Part of a small language model's weights: 5327 steps.
Each number is 128 + 32 x the weight over its row's rms, rounded and kept within 0 to 255. Layers, rows and columns count from 0. Numbers have three digits each. The size before them is the row's rms in percent of the matrix's.

# layer 2 attention query, 64x64, rms 0.0947, rows 0-63, columns 0-63
095:103154106160103109138159149138175161088126110094123151161089125118159145179149167178143127151158074119101077161209164121120157204126140135079148088110146102107130118126111096174105201169133162
119:172096184048129116116141088076089062187112144166097090105177106130108097138138100073153098120154128142135167131098111116169110096099113149149129181153122153174129134106149191097127090116096101
089:112214087125094108146136147101170184143095126073140155195079115094158143073073121164107157148165086138133120123137119082093146173112113092121118139123150091171148128169094091137116166075118114
092:132073071194164163115150132159071150099102101114151195136118153092152137177148166107125134097115078080088115113110136128116174130171086130040093097155170103108124157097129130109131128165153138
113:110089132164091098188104090047134108154149120131106131110102127111145149115148150174117057133177207152134114149062151067135164129146156102104092091140121136112111142119102093150135103139056162
089:152135078095100114144169123083155086096197124115094122208103097113106166107120136077113083137137102100090144098081115157184141200181125146091111123097166163110155121160102101160092149134114139
092:156103109118148151180123095143119213149132129124115074101085146155114179170147111138130136106139150091124156096099160114185166082147149144167154139137106126064078182127098083155114097099047146
083:128147093098136165146141170186164117074167118126149234109120174116165102112104144131082186080096143110103101083156153130117139202165133128120148133128157090114122092137120078141120144109186115
094:109193101143080087122106166134102136146168086067117137158086148154168179020129123167144084155109079096137165100118132113110161123125076132106101096138107135081149142103131099097095128170114120
092:175084179144145121164152124099127108099096151137140130140134219132102151156151129095090080130181120151134142194127072183137093120100186120090084158092100104161125135147114127061121141146090086
089:178127102105139105091093148111137145109101120162119125133157119133181080112105062123060145151109179097114163111149198171114110143094143082150075153143116138096170109170194161130169113075173125
085:088119098133109176120134093085104128140147154205170147172150123162106110141147111122094078094143122082147193144113084101076139140116148114046130151131136137096144151120162184166169137118137048
084:114119156173117104102157142107143143100158137163132083158136065131105123175132128128125129144162195104182188135042114059067071062153140142109168144120153149116151167099152148155123133131130144
081:171088123101152106139064097101122136125072135163095103081150072159090133143141145128165114064071126116152169098130149203168165051140157123144112101146136130128113117181175164126149156137093124
096:151177172168184169112103123118153119067194125122125175164118116154062085103148133106148186152123092116148111119108140154065140115171129109115135114178171116116122116066182098150137097104151175
097:107117105114134064150092126148147184106102076111075137141109162083120146144125136171115076081160157088094136108110117150040113128204135099106160128117186113170113133179119110092096136151109169
088:177107120144177100160095141150100063159135119160095059075126121118119150119119089163103109106118093145141151120179164150099124095133068109083134153112124120104067107115108167132088145040157078
103:155145108168197145119145107137086123159093122127113109130126188135144106137185114097149090119204135105068164043115102163108158072117150168163123141122105192114126122156147162146094105123138071
096:056135095110116136115129107096091121087162085143084106132109083107117122147074127115140138143145121144065177103181152150135174120115167105091113098083104102083142140154026135164164116126175095
103:114146109151177106163131113115171115173078097144179153139105158099132147140134111115137099112145150130112120191094133116068078156061156078144129122151105115128127159132073139163150098105143246
095:077100115143087123137137167177140172064169105069197197132070144105139154110128122113153052072147127105137124119145131123126102097143181072109119101140143148163187139114147098126110151140152149
102:148191167202135081114069119174137085106123168152159142162126140121122210160162132125123106100167128088084122158143103131123103177112141096050121126066110166110179097130125140147150144118149128
100:137226141106123078132110116066130116164088136114162113148137158171101156139106160100142094137107151139152162068136134110152155145110098087187167189082089157090072120119105162111095094108134088
116:125166127155091123172154110159134079136135045115066166125120163163117132070164140180141145099128144164119101112186153153045119136101150127123150092077111114153131118075135134156120170171172092
098:134099103075124160137093128179157104142134190100090102134118116107060067122156161072151113100059103125163155125139089165158113103095141151170112159132074148168137169103096138137175095161129077
098:140160133156104147188088150113126149094121152129132171108103141150138088082145141153118148164039157100191121118128177111114162121165088226157095134142134097130175185096110164114120166132157144
103:161136142120131128139149109159118106079118150086139051166156060125068100118104109145169127137135211119200148080161129113154131114115114136150106175161152170110155164103135196119122080147083129
115:146067131086135110142116136110104115171100123153168115099168091151120135135203043068138092097149138155126146058126100107166111107112139087117120062131096163099142119097127180114109115109061153
111:144116083135174183095040167135066096168139139096115121160099167131159131107062158126090125118138089089088115119147133137145150124144110104082082141135117183125149128081061132186152096157134125
109:133119079148163085150205155100182121109170147146120132128129123149145125128139169147120139149193113138135153175110168107112138140160163175140146160096071110119026148127127107152102099145107213
092:121126203151161125178077124041152112184171128163066101085135083100092089113104146141146106091122102097106138117103062101155117113143142100120137134121129083136155110179136094116131091078161136
111:140110078138133126121143153133200141089136063166096086118147112134162119153151092117106117168096134138134144114158064141167135123126140109212132119101196209085137108157153137149163087147161180
145:075145097180087103167157166163184184085173101101118154147075129125149159116144178169118133137120094093163108116185171127078164191125162127117146111115137121111113122106112077163119186145121166
064:159059164092121166116130139159139123134160131170109094132140161127162136115143098124083122107125055115124114169098172133152169171120125145124100219108127178137103088090066099196113109087099156
076:092149163153133122126156116144208155147195104098107124136050112106092173121064121179123161190202116134118106080174145148077132125106102125130143164120086078129145122140119080118138155136133121
084:131075157084106081129159100101148130154158159137156079096178083157167080152122105071131057152197135115155148138128133139134096116122147152081176154135098144096144098124102180096101071140077126
091:113074142186104110111117127076121072162083135086089087144130146111096071131149113103090118139144100160135205098080091134137072118123166117124176154140126122141100146150100135134067207117130170
103:154142098068216187112127073127161118092111130140112137136161136128078072119072156146078125098091115116081130106112154157081099135112144160105109098146146066095138118138104159122183111158160179
095:133128199078166180110129181100118125090096134108132132135100079133073097116155106109106122145160178061160182126108117091142120114151071086144129133146159099120172161142085117087157060129076133
096:117202133094152078106171090130158124122149117071120115108102097144145142089116070128134100126104138130188126114126135079139177127127183154140186147127176141133197171114102147083059158138087167
075:108109164151088106082092120062084090130095141128095129112162094173139141083172084103112122082168132172125109142076110151100200109092102118124151093112137199166107126096182124081134104092144127
094:209106136122110144075069175089125116196144111141106121125105135110129079121151159115195155139190164161119138148111144100106083118168111159140170100166108146088112145182122125089178113162078128
101:104163146156081152085099169145072133097160087100131121173097196153117114110168123164077141125139089097072133113148093092105190141148126152117107173090133127159198185138129138081085145115136147
087:126136121163073155141153115130189120115171081077170156154110151122111182134121090111132145081182112092104089164150066133100118129091119134083123138175130073144111124081120081164108203099134172
104:131155111099136086124096096171100071139158169128176050117142106124111098124159093082138105052097161121143144115066124122205054117095113145124105198145106159152143133107121143099117119119109121
080:182098153085075167120137098136128080201103101156177107091154080122098167149169130119155094133140129129086088165122077193131138096105117192165136157134121104064143113137118098119142134141143187
100:125153203118162107134187072140137147112105141095187125085128121112146168152133065086079119134177085124123119092149151162079161169152096088139102159080100090115145161098173117074138158144128150
099:120119146077076130191189108144125129167117125135178149158186130093134157130153167088132144101119102156105131112101121116177042149098102055081110175111126168122120104144137153076158081157125145
106:106093138184112133164175168178119179147172127070152198149100145104118147153138169159138177107142086143119129120077084095109077092128117118078189120102105155112087135175126128116133165169149161
092:159174115118120122092087135148175149113109121088168095081094101187160120103128166161152185132073143106168159121071162115124101074125115161104178072140097163134136079121131141098137107203116163
095:094126152146194139130161149118096134077104105098123112074108170168104123136153149156122147105168100190183053124138129093166152106174150121080133115160153131168139142061096138199139134118072129
101:147136094131019197112134114134073153133178113085168107138111078118118107113132064131160110114160134120161077118155101109076151109150098107149102161161113097136129148175143122149071134086089151
112:065198095163113101132158156138117216113130084110150177155153141134143195098109117150080142117115093117167149140173133147104144107090131113194154109106165083099159098090142114086091148116101108
096:140081131091157093093161106113090085152105161161126112062153142094070095112158145135130047097056119212131134131149111143085131110138116161099149140185144152125101137160137144109156111185155146
143:074133086172131078138135133152171212121127090112091156103066117097153173139143136135141130118148104080103090104127109088069162184127149089139130136132129091107147151117112065126121196166082155
106:132199110160178125139123114119181162135161117083151119091146088158114091122138175152157133103162150077095123065118083131155186183166164158104116136109126171116099144107105063166070152105148137
112:191153151141132147107145109134129112141119127211159115122172099120117122150139072152123160101109192159116161181102071137068105116134092170106146179150149110140182083150163107065131100145072153
094:140154071115160127085132070126108156126106023113111106125109173077162121124131068115158133135074177098113136143144102158169105171172140115102127181151099155072138138143123113092154099102076128
112:071142148121110086156141119083128089135176110125116162115115099123144119125127137130079153167116118163162157171134101136122092150113105198096180105143184088182108143121142111087075134207086056
114:182116175095161119096056131116082121150086164165079132087176075143134111094132073070110141161118160122131123123131074163218083112121111097134108137119153131167113147144121181123114102130095116
106:085126079179152169102088144121155187104127125091171151115125130130090175081030100164153122128172150161140110116098171154160108164098098160129090162127142088124170116158102079103141147153114165
105:142126087126123156138118150125170180099189111075136183118108127162103147111147163179142134173097138133158104149107142087125203141120154067059146157109158144105165140144076168176116164149075106
114:114132144137122168141113172191107096121116085108102121159096100118185137136123134102163123140069088153119094101125161169086158169137139094130139132111143066143083108103173135170084122132134248
108:114133156083102163094090058137083103114088107153115095103141091177065143133202134087150142149144121132122172147106143088069150092153111117158158129112137130184088150098176142085130136095186100